config = dict(
    n_layer=8,
    d_model=64,
    n_head=2,
    n_kv_head=2,
    head_dim=32,
    d_mlp=128,
    vocab_size=3789,
    activation='geglu',
    norm='rmsnorm',
    norm_place='pre',
    norm_eps=1e-05,
    positions='rope',
    rope_base=10000.0,
    rope_fraction=1.0,
    qk_norm=False,
    attn_scale=0.177,
    bias='none',
    tie_embeddings=True,
    parallel_block=False,
    extras=['capped logits'],
    init='uniform',
    init_std_qkv=0.0475,
    init_std_o=0.0119,
    init_std_up=0.0475,
    init_std_down=0.0084,
    optimizer='muon_variant',
    lr=0.00485,
    lr_mult_o=3.0,
    lr_mult_up=0.799,
    beta1=0.95,
    lr_head=0.00981,
    grad_clip=1.0,
    warmup_steps=200,
    schedule='wsd',
    decay_fraction=0.772,
    decay_shape='linear',
    final_lr_fraction=0.0,
    batch_tokens=8192,
    seq_len=1024,
    doc_mask=True,
    train_tokens=92530000,
    steps=11296,
    dataset='wikipedia_en',
)
Each number is 50 + 12 x the weight over its row's rms, rounded and kept within 0 to 99. Layers, rows and columns count from 0. The size before them is the row's rms in percent of the matrix's.

# q: layer 4 attention query, 64x64, rms 0.15, rows 0-31, columns 0-63
# k: layer 4 attention key, 64x64, rms 0.161, rows 0-31, columns 0-63
# v: layer 4 attention value, 64x64, rms 0.154, rows 0-20, columns 0-63
# o: layer 4 attention output (transposed), 64x64, rms 0.408, rows 0-19, columns 0-63
q0 094:35 55 46 55 54 51 46 59 62 46 52 79 42 53 47 06 39 42 44 63 49 45 56 36 63 37 55 35 68 42 56 63 46 44 47 41 27 68 48 55 51 39 66 56 51 57 70 51 60 28 33 38 36 37 47 55 42 37 44 63 45 51 39 45
k0 079:46 51 25 38 36 43 61 45 48 36 43 62 38 47 56 44 59 28 25 40 32 56 41 29 45 27 52 37 53 59 39 40 42 49 60 37 46 55 64 63 44 58 42 78 60 48 49 36 70 37 33 41 37 43 55 65 49 59 41 27 58 60 57 49
q1 093:46 52 39 49 40 51 42 57 52 38 41 33 76 41 36 64 55 56 55 40 47 48 39 59 70 52 35 42 17 72 43 55 49 36 64 58 80 28 36 57 49 46 35 38 56 37 42 41 51 47 53 47 65 44 37 21 54 55 52 46 52 42 49 33
k1 102:53 38 54 62 65 71 37 53 48 39 43 56 53 49 28 35 49 68 87 41 63 46 68 35 35 66 57 54 46 56 67 49 49 43 52 83 49 44 39 36 39 54 62 29 52 60 43 51 51 52 58 52 65 39 61 33 47 52 62 45 41 38 40 48
q2 095:32 54 49 64 46 53 52 40 36 55 56 67 61 65 51 38 44 41 27 66 64 39 65 53 38 38 73 29 60 51 64 40 49 49 48 57 21 79 54 43 56 54 64 62 53 48 62 56 42 47 58 44 40 51 60 56 45 36 37 75 60 70 45 42
k2 086:35 64 52 32 42 43 47 50 40 48 53 66 39 47 46 56 46 44 63 38 34 49 46 64 38 37 57 38 74 49 31 45 56 39 64 29 69 62 73 46 44 50 38 65 52 23 60 43 38 56 36 43 53 50 47 60 50 42 34 58 67 74 67 33
q3 096:35 53 48 48 69 31 60 40 65 43 63 38 58 66 28 53 50 44 50 43 63 55 30 61 37 59 60 51 71 60 54 37 48 53 50 41 43 63 40 42 44 58 45 65 59 53 41 66 29 41 63 40 58 52 48 83 51 47 59 64 69 59 80 47
k3 119:50 59 39 54 49 30 65 35 51 40 56 47 29 52 73 63 65 44 48 36 65 54 54 61 45 42 58 42 57 34 35 51 58 62 42 25 54 66 52 41 56 48 48 64 45 30 53 57 72 58 66 80 51 37 48 68 53 35 50 52 65 76 48 47
q4 105:66 35 54 59 53 61 43 42 29 39 71 56 55 43 39 44 28 70 16 58 60 25 46 54 54 24 48 36 61 37 51 47 59 34 49 57 53 46 38 41 58 63 46 45 58 62 45 41 71 47 54 63 32 66 55 50 53 55 45 58 48 61 35 58
k4 120:31 54 51 61 72 59 45 48 46 59 53 71 42 46 34 40 41 73 52 72 57 38 47 38 37 44 73 34 53 44 48 75 48 28 37 66 33 53 62 64 51 22 46 47 47 38 44 45 43 47 45 50 36 69 58 37 59 58 43 56 48 65 42 44
q5 098:42 68 59 59 37 76 47 55 59 50 35 59 70 65 63 38 57 37 53 64 60 43 81 48 33 35 47 31 45 48 62 30 55 54 53 63 35 53 44 51 33 34 58 32 55 56 72 53 51 50 35 28 43 50 40 51 39 50 64 60 50 49 60 39
k5 081:35 71 52 61 13 53 65 48 43 53 45 65 37 52 49 36 45 56 50 38 37 57 70 74 32 54 46 33 63 56 31 43 34 41 60 41 57 46 47 42 51 37 49 42 48 41 43 56 31 41 33 44 54 27 38 50 43 38 53 37 57 69 57 41
q6 090:42 51 43 36 61 33 51 48 56 59 43 50 71 56 54 44 65 57 49 39 49 68 61 49 55 41 55 36 40 49 55 30 34 20 59 30 68 49 35 54 47 54 46 38 36 58 50 45 47 48 63 37 75 28 52 44 48 40 56 79 38 59 69 32
k6 105:57 48 53 63 46 50 52 25 53 25 56 41 49 46 63 65 51 50 58 33 36 53 66 47 57 59 46 53 51 42 49 31 35 66 27 58 57 18 71 43 55 52 53 29 29 69 45 30 56 43 43 59 52 58 59 67 45 32 44 57 40 41 62 41
q7 091:41 67 38 50 33 52 72 33 53 45 55 48 59 37 36 45 55 45 52 50 74 40 52 70 58 38 63 32 38 30 51 33 49 54 60 50 45 55 73 71 45 24 48 46 58 66 60 37 50 56 54 39 44 57 49 56 63 31 63 81 46 52 49 51
k7 103:53 57 36 47 56 47 54 34 53 55 54 60 59 58 78 52 48 60 61 57 60 51 76 38 31 51 57 46 53 32 60 58 42 35 46 42 33 66 58 58 16 61 55 83 30 56 57 33 42 64 48 47 55 60 51 63 35 60 59 50 53 61 40 49
q8 105:56 57 46 52 49 34 68 64 55 42 35 53 27 46 75 54 47 28 58 44 49 34 69 47 42 37 42 31 65 46 63 30 38 52 44 46 55 37 43 37 55 46 41 62 59 57 63 30 73 38 45 55 46 45 55 77 42 53 61 58 36 67 66 46
k8 103:53 55 44 63 78 55 50 52 42 42 52 47 31 46 73 36 47 62 51 80 60 61 50 53 50 41 66 32 57 72 25 59 51 54 34 48 64 49 47 72 34 55 49 51 43 60 56 40 47 49 43 45 65 49 34 41 29 58 60 47 32 59 39 29
q9 111:40 55 44 65 66 59 39 50 48 30 45 49 55 56 36 47 52 52 29 53 41 35 63 56 48 32 51 28 50 55 20 64 44 38 59 57 30 20 60 50 37 38 51 25 53 56 70 42 38 48 45 54 52 56 29 53 44 54 62 48 67 53 67 35
k9 112:54 51 42 68 51 48 53 56 48 40 49 40 59 51 40 44 53 42 61 50 59 54 76 50 51 51 43 46 30 43 43 48 32 59 45 57 43 38 34 37 34 42 23 51 57 73 70 31 38 45 60 54 62 49 39 55 34 39 50 09 30 62 51 36
q10 117:44 49 68 42 41 37 55 21 52 65 70 60 45 49 79 54 47 46 59 61 49 38 45 41 41 36 41 58 61 56 58 40 68 60 55 35 50 63 41 60 44 37 54 63 40 44 63 57 46 52 65 29 57 52 52 71 42 28 51 49 39 68 30 73
k10 119:39 46 57 47 61 37 43 37 66 80 57 58 45 45 85 46 51 53 52 53 45 52 76 45 29 37 68 58 47 46 52 32 59 51 59 43 35 62 40 60 41 44 52 47 47 57 48 51 26 63 52 33 58 64 49 62 40 39 43 64 59 77 42 60
q11 126:64 57 40 31 50 60 57 56 51 53 43 75 54 37 48 26 49 46 56 38 43 61 52 32 39 53 91 38 36 59 55 51 52 43 47 44 34 65 49 61 46 54 35 49 37 47 53 44 42 59 24 27 31 46 49 48 64 36 66 35 53 58 45 45
k11 128:53 53 48 37 66 59 51 32 60 67 65 48 61 45 40 32 47 59 48 51 35 58 58 55 44 55 69 62 39 71 54 67 73 52 39 53 52 63 36 58 46 68 61 77 46 54 67 25 48 50 47 42 47 40 31 71 41 58 62 44 56 30 34 40
q12 112:66 58 43 46 53 43 40 55 17 62 46 40 56 49 76 31 51 74 44 49 52 46 41 35 62 63 39 38 28 43 44 47 68 65 59 45 43 34 36 53 48 62 70 59 35 58 31 48 39 59 52 35 61 66 57 36 49 53 43 38 66 60 47 56
k12 098:40 78 35 45 49 71 51 71 42 37 44 60 59 49 43 63 43 70 57 54 41 53 59 41 33 37 68 42 56 34 33 42 55 45 51 60 52 25 44 72 38 46 57 62 34 63 53 48 30 56 60 55 39 43 61 59 38 61 35 55 41 55 28 58
q13 112:51 35 62 45 38 73 76 61 54 47 83 38 54 50 45 44 62 54 57 63 40 44 70 75 43 28 42 44 49 66 53 54 44 52 55 47 33 61 40 51 50 46 57 56 62 35 52 70 48 55 48 45 52 59 50 68 45 65 39 61 60 43 79 37
k13 125:55 46 53 48 45 27 60 45 47 20 77 58 43 38 36 48 54 54 53 38 57 57 53 79 23 41 40 42 45 65 45 46 63 44 35 60 41 51 50 37 50 39 52 23 47 59 58 51 66 63 42 55 42 49 59 67 70 59 61 64 64 63 49 40
q14 124:31 47 43 54 41 50 40 39 49 37 61 55 40 54 37 80 52 67 38 63 40 26 81 34 45 53 51 66 45 54 41 48 45 24 61 39 50 42 59 45 63 57 49 47 53 43 54 43 58 61 67 39 39 59 78 48 73 41 41 59 55 59 62 54
k14 101:25 50 46 24 52 57 62 63 43 40 51 51 48 63 42 50 55 60 51 55 48 34 40 44 53 52 54 50 40 46 42 65 51 42 61 38 47 76 80 18 54 37 33 38 48 46 67 27 44 44 45 42 39 57 39 51 65 64 64 70 34 44 52 54
q15 126:73 44 49 45 49 74 63 47 44 52 44 49 53 50 36 89 49 45 15 31 55 51 44 47 43 56 50 36 51 26 67 61 45 68 44 60 35 40 58 42 66 55 51 53 50 57 70 41 58 62 51 45 36 49 55 56 51 54 28 48 33 52 42 43
k15 118:66 36 71 49 53 61 58 61 49 87 56 47 52 47 44 68 36 53 49 67 62 39 64 60 45 55 44 42 64 35 74 56 38 49 52 52 50 58 48 53 69 54 33 53 64 58 68 58 64 63 55 62 57 81 59 42 45 67 46 35 54 58 55 64
q16 095:73 45 72 52 40 45 39 65 40 45 61 55 62 51 39 44 52 56 31 55 55 54 48 58 72 39 56 40 47 66 40 46 61 35 52 39 51 51 36 34 54 43 46 27 51 35 45 49 59 61 31 52 51 67 31 48 60 44 57 75 70 33 57 20
k16 083:46 63 44 52 40 64 51 60 49 58 74 57 40 41 48 54 66 39 43 39 45 33 63 90 33 40 57 34 74 48 45 40 39 47 34 53 53 51 56 29 73 46 59 38 46 46 57 50 30 48 43 55 57 44 53 45 48 46 38 75 63 63 61 50
q17 070:36 39 35 49 61 46 56 48 73 69 44 66 42 49 43 30 61 30 52 48 45 50 36 55 30 52 45 60 61 44 67 56 53 66 46 38 33 64 42 48 66 61 47 66 61 44 40 59 26 70 41 48 64 43 32 60 40 34 55 59 24 45 41 55
k17 075:41 56 67 62 60 57 36 35 45 26 62 55 64 44 64 44 52 57 33 58 54 58 43 42 48 37 65 34 58 47 57 61 60 47 29 65 34 61 40 65 52 55 44 48 43 38 56 52 60 54 23 56 35 67 38 48 29 37 46 68 39 43 63 22
q18 073:41 64 78 44 43 37 60 46 61 40 58 53 55 48 53 65 45 49 45 39 45 56 53 50 76 37 58 18 40 72 21 53 71 39 60 43 46 49 49 61 67 47 31 37 43 49 42 52 55 64 44 60 40 44 66 43 64 65 65 50 57 65 40 42
k18 072:42 47 69 69 39 70 44 45 42 54 59 40 42 55 71 65 27 45 70 47 75 47 47 52 89 65 49 71 63 69 51 43 45 47 45 62 56 51 53 49 52 60 48 43 68 73 57 58 45 46 58 49 62 58 56 36 39 45 51 39 49 50 38 59
q19 079:31 49 59 70 62 69 36 52 61 43 61 39 46 51 45 47 49 63 23 78 47 45 68 40 59 33 63 52 61 30 40 54 51 49 48 48 41 44 37 63 33 42 50 41 57 58 57 74 37 36 46 46 38 46 48 63 52 36 43 39 24 58 64 41
k19 076:69 34 78 39 31 24 52 39 52 44 51 39 57 44 85 37 43 55 60 46 46 60 31 38 49 55 52 39 49 31 67 32 53 42 53 37 51 59 48 52 28 47 54 34 35 45 43 43 41 46 53 48 51 49 41 66 48 55 54 35 59 56 74 57
q20 096:57 56 70 26 44 43 46 28 59 80 50 38 42 48 54 65 44 42 72 54 63 38 52 41 50 51 58 50 61 33 72 34 48 52 59 35 20 55 52 44 54 58 53 50 37 62 65 52 47 46 66 55 51 56 52 70 53 51 40 62 60 51 78 49
k20 086:67 60 45 42 45 24 47 41 52 65 40 41 50 53 45 81 57 50 40 57 53 61 37 74 60 51 39 47 50 63 52 44 59 49 78 33 54 53 42 30 62 44 47 55 63 66 61 54 53 47 76 55 50 47 59 65 62 71 39 47 60 68 70 54
q21 084:58 49 44 66 49 65 43 68 21 40 50 37 37 38 61 57 67 72 37 49 57 24 32 63 46 47 58 56 55 46 75 44 50 69 44 49 39 56 60 53 49 64 70 51 45 45 39 62 72 58 39 48 52 50 57 34 52 56 36 59 50 64 28 62
k21 097:61 48 37 42 41 57 58 73 54 65 48 31 42 54 26 70 26 34 53 65 52 44 36 46 54 54 43 72 57 48 66 47 34 59 60 60 51 48 38 40 56 61 40 60 70 55 48 81 54 43 53 43 46 47 63 56 56 62 62 65 52 36 71 65
q22 114:56 48 65 66 36 49 42 40 37 56 59 39 65 30 41 26 44 52 39 62 37 49 52 61 40 39 57 34 43 71 53 43 71 42 59 47 57 38 26 66 71 45 39 40 40 51 57 62 41 49 33 46 58 30 53 52 49 78 50 47 66 38 34 42
k22 111:36 66 59 58 37 53 54 45 61 59 42 56 47 38 45 31 38 64 70 58 52 61 62 50 36 54 84 59 62 64 40 55 51 39 48 54 42 43 53 54 55 32 40 21 46 62 55 73 61 62 42 48 68 44 71 58 56 33 45 52 68 50 69 46
q23 093:50 57 53 52 51 52 50 58 49 55 64 58 39 53 58 51 49 49 54 65 49 54 51 23 27 50 59 35 58 44 79 47 62 32 44 64 32 59 25 55 44 18 40 24 48 47 80 62 56 54 45 46 52 57 60 61 48 58 54 30 50 54 59 69
k23 109:46 52 47 46 44 41 48 76 62 39 42 37 33 48 42 64 63 49 38 14 53 72 41 29 48 64 42 46 48 46 46 39 37 48 50 54 40 46 45 33 58 36 49 42 65 37 60 43 52 46 47 46 38 61 41 52 79 51 53 38 48 44 60 85
q24 089:41 26 37 44 59 30 58 59 52 74 43 59 60 31 49 44 40 30 42 66 58 31 58 66 16 55 45 63 52 65 59 37 42 55 64 56 51 48 50 42 46 50 64 51 61 41 47 50 52 46 52 42 46 46 51 60 33 57 47 39 60 48 64 14
k24 103:50 39 50 38 42 51 50 50 42 49 52 52 43 54 45 71 27 35 40 54 55 30 46 53 51 59 55 61 55 46 70 53 42 38 66 68 38 49 61 44 35 58 67 42 53 45 50 61 64 45 46 51 37 57 42 53 51 74 59 79 65 26 80 23
q25 086:35 72 59 54 59 64 34 45 64 37 73 51 49 63 49 55 44 49 43 42 31 51 47 55 65 27 52 65 65 49 45 50 72 73 56 47 48 54 53 78 38 35 63 49 50 30 55 67 33 61 40 42 55 54 47 44 70 39 70 54 53 63 55 60
k25 096:45 56 55 46 53 34 70 40 53 36 64 37 65 53 48 53 39 38 27 61 46 47 43 59 68 37 39 85 71 32 41 56 38 55 47 41 55 34 42 56 51 60 47 52 40 46 42 61 44 51 69 37 53 64 64 54 69 42 43 37 55 45 49 82
q26 121:61 39 70 46 52 54 58 68 78 65 58 53 80 57 35 61 62 55 54 46 61 61 59 59 43 71 52 46 64 51 55 47 60 33 65 62 63 30 29 46 52 54 53 66 62 53 47 66 48 66 60 47 66 64 44 41 46 51 44 63 41 57 73 61
k26 110:79 56 61 44 53 59 47 49 41 40 57 44 68 48 28 91 42 53 35 27 49 49 48 48 43 58 60 51 33 66 56 53 59 58 51 55 71 49 45 34 51 39 34 27 47 51 44 57 46 77 53 49 45 62 61 39 43 53 54 46 64 34 48 53
q27 128:30 28 58 54 46 39 37 60 65 41 61 36 49 48 71 58 43 32 51 54 39 44 58 39 70 57 51 53 48 31 60 68 46 40 35 46 36 40 55 45 64 57 64 66 52 50 60 75 60 46 57 60 36 66 59 53 53 40 32 72 37 65 66 39
k27 112:32 52 61 58 35 49 29 46 42 21 65 39 37 35 52 54 45 42 55 43 35 38 57 38 72 64 59 49 31 47 57 60 44 50 51 42 58 36 52 21 77 52 51 48 57 63 38 47 52 46 44 61 38 45 69 45 57 42 39 56 48 82 48 55
q28 116:65 32 41 45 22 38 54 50 66 59 37 45 58 31 46 59 40 45 54 38 57 63 43 37 36 72 31 37 30 42 52 63 29 33 63 35 57 31 31 39 47 40 46 35 73 57 45 34 40 51 50 56 57 39 52 47 41 60 55 35 52 49 45 54
k28 101:72 34 43 68 45 40 72 66 72 60 43 52 63 35 52 60 52 52 47 46 52 55 41 29 43 49 31 45 68 48 50 65 31 34 64 44 60 48 16 47 41 41 52 43 56 52 59 37 57 26 53 40 61 48 50 50 30 53 48 41 58 40 40 67
q29 106:59 35 73 40 56 54 58 71 49 51 44 49 59 45 41 22 46 47 58 20 40 38 44 35 32 42 51 42 58 60 69 53 54 48 47 49 43 38 38 28 67 25 41 75 58 51 36 51 53 48 31 47 48 30 57 59 36 45 49 69 51 51 40 55
k29 103:58 34 49 34 55 44 50 65 47 44 49 23 30 35 49 33 48 51 58 18 61 50 41 52 35 41 40 58 31 60 29 61 43 37 40 48 45 27 28 45 41 42 38 62 40 38 53 46 56 40 40 57 58 45 46 45 37 43 50 40 73 64 37 62
q30 119:56 57 55 56 41 59 39 37 58 57 37 59 64 36 48 22 54 69 52 64 66 48 50 36 61 56 57 51 45 43 67 49 45 49 41 29 42 51 52 63 56 63 53 85 58 57 50 31 61 46 61 46 47 47 34 40 30 35 34 48 32 28 41 31
k30 110:57 58 51 32 43 59 33 60 54 40 33 63 48 24 39 36 48 57 38 55 62 43 50 45 43 57 40 45 43 55 69 35 38 52 41 64 48 31 49 60 64 22 35 62 45 54 69 33 73 47 63 36 44 51 47 34 36 64 49 41 29 40 37 46
q31 125:39 47 75 62 44 50 65 38 48 64 46 52 33 53 72 43 78 68 46 50 68 61 75 70 33 56 48 62 49 27 58 50 40 56 58 44 45 76 49 44 50 49 58 52 36 48 53 64 59 47 54 61 42 44 47 54 62 41 36 47 31 73 53 60
k31 118:43 38 43 57 42 47 60 66 59 57 36 56 43 58 57 37 53 39 43 26 61 56 51 67 42 70 60 48 32 42 60 43 50 60 42 54 20 63 47 27 52 35 56 47 52 53 60 56 50 53 49 38 11 49 45 62 62 40 35 43 23 57 39 48
v0 094:53 47 59 41 32 74 42 44 57 81 48 44 49 61 45 37 54 54 37 60 54 53 52 42 50 51 62 58 44 39 56 47 47 69 47 56 29 45 36 42 41 75 40 65 52 54 17 46 22 51 54 37 54 71 49 45 32 45 63 44 63 45 45 68
o0 078:58 51 66 30 44 45 66 39 61 43 53 61 46 58 55 56 43 36 27 33 79 53 75 67 43 39 64 40 57 60 42 37 52 56 72 50 34 50 52 59 36 65 41 38 41 43 36 37 45 45 54 61 57 75 46 38 32 46 57 50 48 65 67 47
v1 109:49 67 35 40 46 39 71 61 47 67 60 59 36 56 34 39 49 44 55 14 30 52 33 42 61 51 39 62 67 45 34 47 43 70 44 44 52 50 43 64 67 48 49 74 48 43 49 44 49 38 63 41 62 37 36 37 52 54 32 51 59 50 33 67
o1 080:29 74 42 46 53 61 55 57 63 51 60 57 42 68 48 45 33 54 59 50 43 44 42 32 36 53 48 32 60 50 48 58 48 54 52 59 36 94 42 51 60 40 38 54 44 44 53 45 42 50 45 66 53 51 62 32 52 86 36 69 51 56 50 43
v2 103:51 28 34 35 48 38 46 40 82 51 41 51 34 54 64 36 57 46 67 64 51 61 70 70 49 39 41 62 44 66 38 54 41 43 41 48 43 63 58 55 36 46 46 29 47 28 52 63 47 50 65 44 66 67 46 43 58 48 50 52 67 53 78 51
o2 090:51 38 58 38 65 56 44 44 52 59 42 61 57 47 50 46 49 53 49 68 48 52 36 35 58 57 41 58 27 45 69 53 37 28 57 75 55 60 55 36 61 57 44 46 49 56 64 47 65 58 81 41 27 59 50 40 53 50 58 53 19 66 67 30
v3 086:52 36 57 47 64 52 72 51 60 45 61 49 55 46 58 61 63 47 54 40 36 74 44 43 39 45 47 71 77 45 53 16 45 51 53 65 53 66 46 36 52 54 49 70 59 45 57 46 55 40 24 45 40 43 44 45 69 47 46 39 24 53 72 47
o3 083:42 57 48 24 51 41 54 44 49 58 55 49 52 54 65 53 67 51 67 48 41 61 42 57 38 52 35 56 53 61 25 45 47 44 67 61 55 92 46 19 59 41 54 42 54 34 33 50 42 50 42 33 50 37 44 69 52 63 45 53 51 61 65 65
v4 084:49 58 33 56 56 69 57 51 63 57 53 38 20 29 47 48 62 61 47 35 55 57 27 24 39 45 58 61 42 41 48 47 56 26 63 44 29 57 67 56 46 57 44 35 63 55 50 46 32 46 25 58 28 57 38 60 53 42 62 56 57 54 38 46
o4 074:39 77 44 43 64 69 37 35 55 49 43 43 50 36 48 41 60 67 30 38 55 30 33 54 55 33 56 60 42 31 53 49 58 37 45 44 50 53 69 58 40 59 44 63 66 62 37 24 16 48 39 50 40 47 35 56 50 53 52 64 48 54 43 41
v5 099:43 57 61 35 12 35 56 44 44 63 51 54 29 54 59 55 50 34 48 43 50 29 60 62 59 54 43 61 44 90 41 22 50 39 48 45 46 63 40 41 36 54 44 44 44 60 59 61 62 62 56 42 48 66 54 53 60 59 61 32 57 54 47 59
o5 078:52 41 65 31 27 56 55 45 53 67 57 47 42 54 33 60 61 54 25 40 36 42 52 43 77 54 50 63 52 55 56 59 61 49 51 46 43 59 51 27 50 72 66 68 52 55 51 59 71 46 60 45 44 68 70 30 55 42 54 54 32 25 52 56
v6 103:42 65 38 31 61 39 43 50 56 46 49 43 27 37 20 41 32 46 39 61 57 49 38 41 58 30 39 59 53 55 49 62 47 39 50 63 57 51 47 47 44 37 34 67 43 42 59 52 59 43 47 43 41 63 49 38 54 72 62 38 59 43 85 27
o6 091:38 50 40 49 66 37 41 34 40 73 60 49 18 52 43 46 33 59 34 57 46 39 59 54 46 53 40 69 38 47 38 61 56 57 54 71 45 53 46 37 46 51 54 65 39 45 59 48 67 47 45 45 16 55 73 65 62 48 49 39 69 69 51 46
v7 086:40 59 49 48 44 48 54 39 69 45 29 21 19 58 39 61 48 26 38 58 49 67 60 47 36 65 58 49 47 66 31 58 39 63 37 48 48 33 60 62 59 48 66 53 38 50 49 37 36 54 55 47 62 34 56 55 37 62 55 34 44 33 42 36
o7 094:50 61 16 63 48 46 54 44 50 52 50 43 28 60 29 74 46 34 50 53 46 38 55 63 52 62 65 56 42 30 46 37 46 65 49 39 48 38 65 48 45 40 46 55 31 37 38 28 28 72 52 50 41 56 51 42 59 26 60 62 57 61 55 51
v8 093:60 50 61 52 45 21 72 65 33 31 64 45 60 73 71 58 33 45 36 60 63 66 49 58 53 64 39 68 49 58 59 56 49 57 61 34 39 63 37 54 60 46 36 43 60 48 37 51 49 47 41 57 73 52 46 52 59 32 65 38 63 49 64 58
o8 086:51 57 57 37 39 55 49 40 37 42 46 50 57 56 69 67 58 52 37 65 45 74 49 36 60 66 54 55 38 39 65 49 36 57 46 45 33 69 38 50 56 56 30 85 29 60 50 49 47 39 41 40 37 58 54 43 53 39 39 28 22 40 57 53
v9 109:64 39 46 65 66 60 39 63 58 37 42 45 46 35 44 73 35 46 32 54 57 62 65 41 64 41 47 64 67 79 60 53 32 39 45 52 54 49 37 46 43 47 42 33 61 51 53 75 66 39 57 51 35 42 54 50 38 69 30 57 49 33 62 38
o9 106:58 37 34 55 52 59 53 76 30 57 49 70 46 41 54 58 45 57 27 38 48 61 62 52 76 49 62 50 32 57 36 34 39 51 57 57 39 47 57 54 43 45 61 39 46 50 45 63 64 47 58 45 29 34 57 54 63 41 49 53 57 49 07 54
v10 099:61 37 64 34 59 47 58 75 44 64 47 44 60 54 41 35 59 64 34 45 55 75 51 63 55 45 47 46 51 57 49 46 62 25 60 29 58 54 63 50 55 74 45 19 56 45 38 44 49 51 44 59 67 63 36 29 48 59 67 62 53 58 64 39
o10 096:49 38 69 33 57 58 60 46 35 63 42 56 35 55 60 47 73 67 68 48 58 68 54 29 51 56 57 40 48 39 55 50 64 23 53 32 36 39 59 68 48 67 45 35 34 62 50 61 38 45 64 53 52 61 46 42 41 48 38 37 39 75 54 63
v11 084:35 31 38 73 38 66 68 62 60 63 45 61 56 50 67 54 38 57 39 41 49 51 72 54 35 49 53 39 44 60 41 20 46 57 79 50 57 48 60 30 39 45 30 62 43 48 42 59 59 52 70 59 65 51 55 54 58 55 30 60 45 60 52 62
o11 083:63 47 54 55 66 70 67 71 62 52 41 71 58 47 55 51 60 63 54 48 32 46 18 65 36 41 43 33 50 63 34 25 55 66 52 50 54 53 47 36 39 59 29 54 42 58 63 62 59 43 53 55 54 40 24 41 52 56 53 52 49 31 60 66
v12 092:59 61 21 37 71 65 43 60 62 30 50 36 46 36 50 71 51 70 33 46 48 32 51 66 54 40 34 62 65 62 24 50 36 64 37 60 59 47 69 42 57 45 61 57 72 53 60 59 44 39 45 52 44 42 50 52 40 69 51 46 54 47 48 43
o12 084:40 60 13 58 70 40 47 66 59 49 51 53 47 43 58 51 44 62 52 45 50 36 65 43 54 51 35 40 48 53 48 41 36 52 58 58 54 44 57 61 46 51 65 79 56 49 54 63 27 41 60 17 56 25 49 59 47 66 64 42 46 64 46 68
v13 102:54 50 62 46 55 59 46 59 63 51 70 53 20 26 72 37 34 42 69 46 52 51 71 61 36 71 40 56 40 48 67 54 44 57 53 74 45 54 65 37 39 61 64 51 37 71 54 42 36 51 53 62 45 50 65 45 62 52 47 42 38 65 63 54
o13 094:54 64 42 32 35 60 67 73 61 47 79 54 57 39 50 37 47 41 79 53 32 47 58 67 44 35 26 72 32 59 53 47 49 51 65 73 60 49 64 57 57 55 58 57 40 35 46 44 59 45 54 42 54 52 57 53 58 49 53 44 59 42 75 50
v14 101:46 29 57 33 54 69 48 58 58 35 55 44 31 43 61 49 48 60 45 30 60 63 33 48 51 52 33 54 41 29 64 46 61 56 48 65 59 48 56 19 34 61 44 56 40 60 45 28 44 64 70 54 33 59 51 59 42 64 60 35 34 60 46 64
o14 079:48 55 45 33 58 32 56 43 70 62 48 66 46 39 40 23 39 64 55 44 30 65 48 67 49 33 46 59 46 79 73 45 50 58 49 52 64 65 62 38 46 57 51 34 51 57 43 35 63 45 43 33 58 45 48 65 44 66 52 38 70 48 59 36
v15 085:48 55 40 55 42 47 24 29 49 59 53 55 33 40 79 56 57 65 42 46 44 52 52 29 44 47 71 53 55 36 69 51 45 33 58 23 53 73 66 34 53 54 50 47 62 40 66 53 52 36 50 56 69 50 43 65 57 51 25 48 51 42 67 50
o15 073:43 56 73 58 33 52 43 29 45 41 64 43 44 42 75 60 63 67 30 48 56 32 50 50 35 53 55 58 42 27 62 50 48 47 57 44 67 54 64 40 63 59 41 27 42 38 54 41 53 42 54 79 72 42 58 65 41 56 42 43 43 53 33 63
v16 092:55 55 36 64 27 50 43 42 19 49 29 48 58 60 18 36 60 34 57 64 40 77 45 52 48 60 50 44 60 60 52 45 51 44 49 32 70 47 43 54 58 47 34 56 58 65 41 42 55 38 64 46 37 44 64 44 32 29 48 41 44 55 38 44
o16 082:54 57 49 68 69 32 30 46 33 42 53 52 58 70 51 64 59 41 43 62 53 64 48 65 50 48 53 49 76 79 32 62 64 38 46 22 55 59 50 52 29 66 50 47 51 36 45 39 44 53 52 59 43 58 49 51 45 42 30 62 43 59 26 44
v17 104:47 46 52 52 55 27 57 55 69 81 34 45 57 46 56 40 61 44 61 26 48 65 39 57 60 50 50 65 49 41 27 53 38 38 48 60 59 38 38 75 47 46 44 54 66 24 56 55 57 68 47 61 69 26 39 54 56 56 52 37 45 40 62 52
o17 089:56 43 47 46 52 64 54 52 53 52 52 50 46 34 62 78 33 40 60 56 42 48 56 30 40 38 62 44 33 35 29 64 47 42 31 51 42 80 49 51 50 53 42 33 51 42 64 59 34 74 46 47 49 36 56 37 60 63 49 54 34 70 77 51
v18 089:57 54 57 40 30 41 59 40 38 58 46 39 58 66 58 62 47 43 51 21 52 45 37 74 61 53 58 49 59 44 58 68 43 65 32 46 38 51 28 33 39 29 47 55 73 36 40 49 58 62 56 65 57 69 39 46 52 42 26 61 40 53 52 38
o18 082:42 68 65 52 38 61 38 39 46 26 43 28 46 47 55 66 51 61 57 39 46 63 58 33 48 62 55 46 57 64 42 57 54 77 38 53 69 53 49 42 37 46 42 38 41 68 36 26 52 46 52 44 61 59 59 11 58 35 55 43 54 57 41 58
v19 081:79 60 39 46 40 69 36 68 26 52 17 49 37 53 68 60 43 71 49 53 55 49 48 43 34 52 47 42 56 36 52 37 41 45 42 48 65 38 54 34 43 41 65 21 40 31 46 45 53 60 61 55 52 49 56 56 43 46 43 50 43 36 69 57
o19 076:69 62 47 52 59 51 42 62 53 56 36 63 45 61 68 59 48 77 20 40 50 38 52 51 40 39 54 38 58 44 52 45 40 43 41 48 51 43 71 36 47 44 76 26 38 45 72 34 61 47 36 33 40 46 38 46 71 33 56 64 40 52 54 44
v20 083:53 47 58 66 51 36 67 45 29 48 42 77 22 42 54 47 51 47 55 43 43 65 51 64 72 36 58 52 59 53 58 50 32 33 51 40 61 63 55 69 62 42 29 43 55 43 66 60 74 50 51 70 38 61 61 57 55 25 58 42 41 53 52 46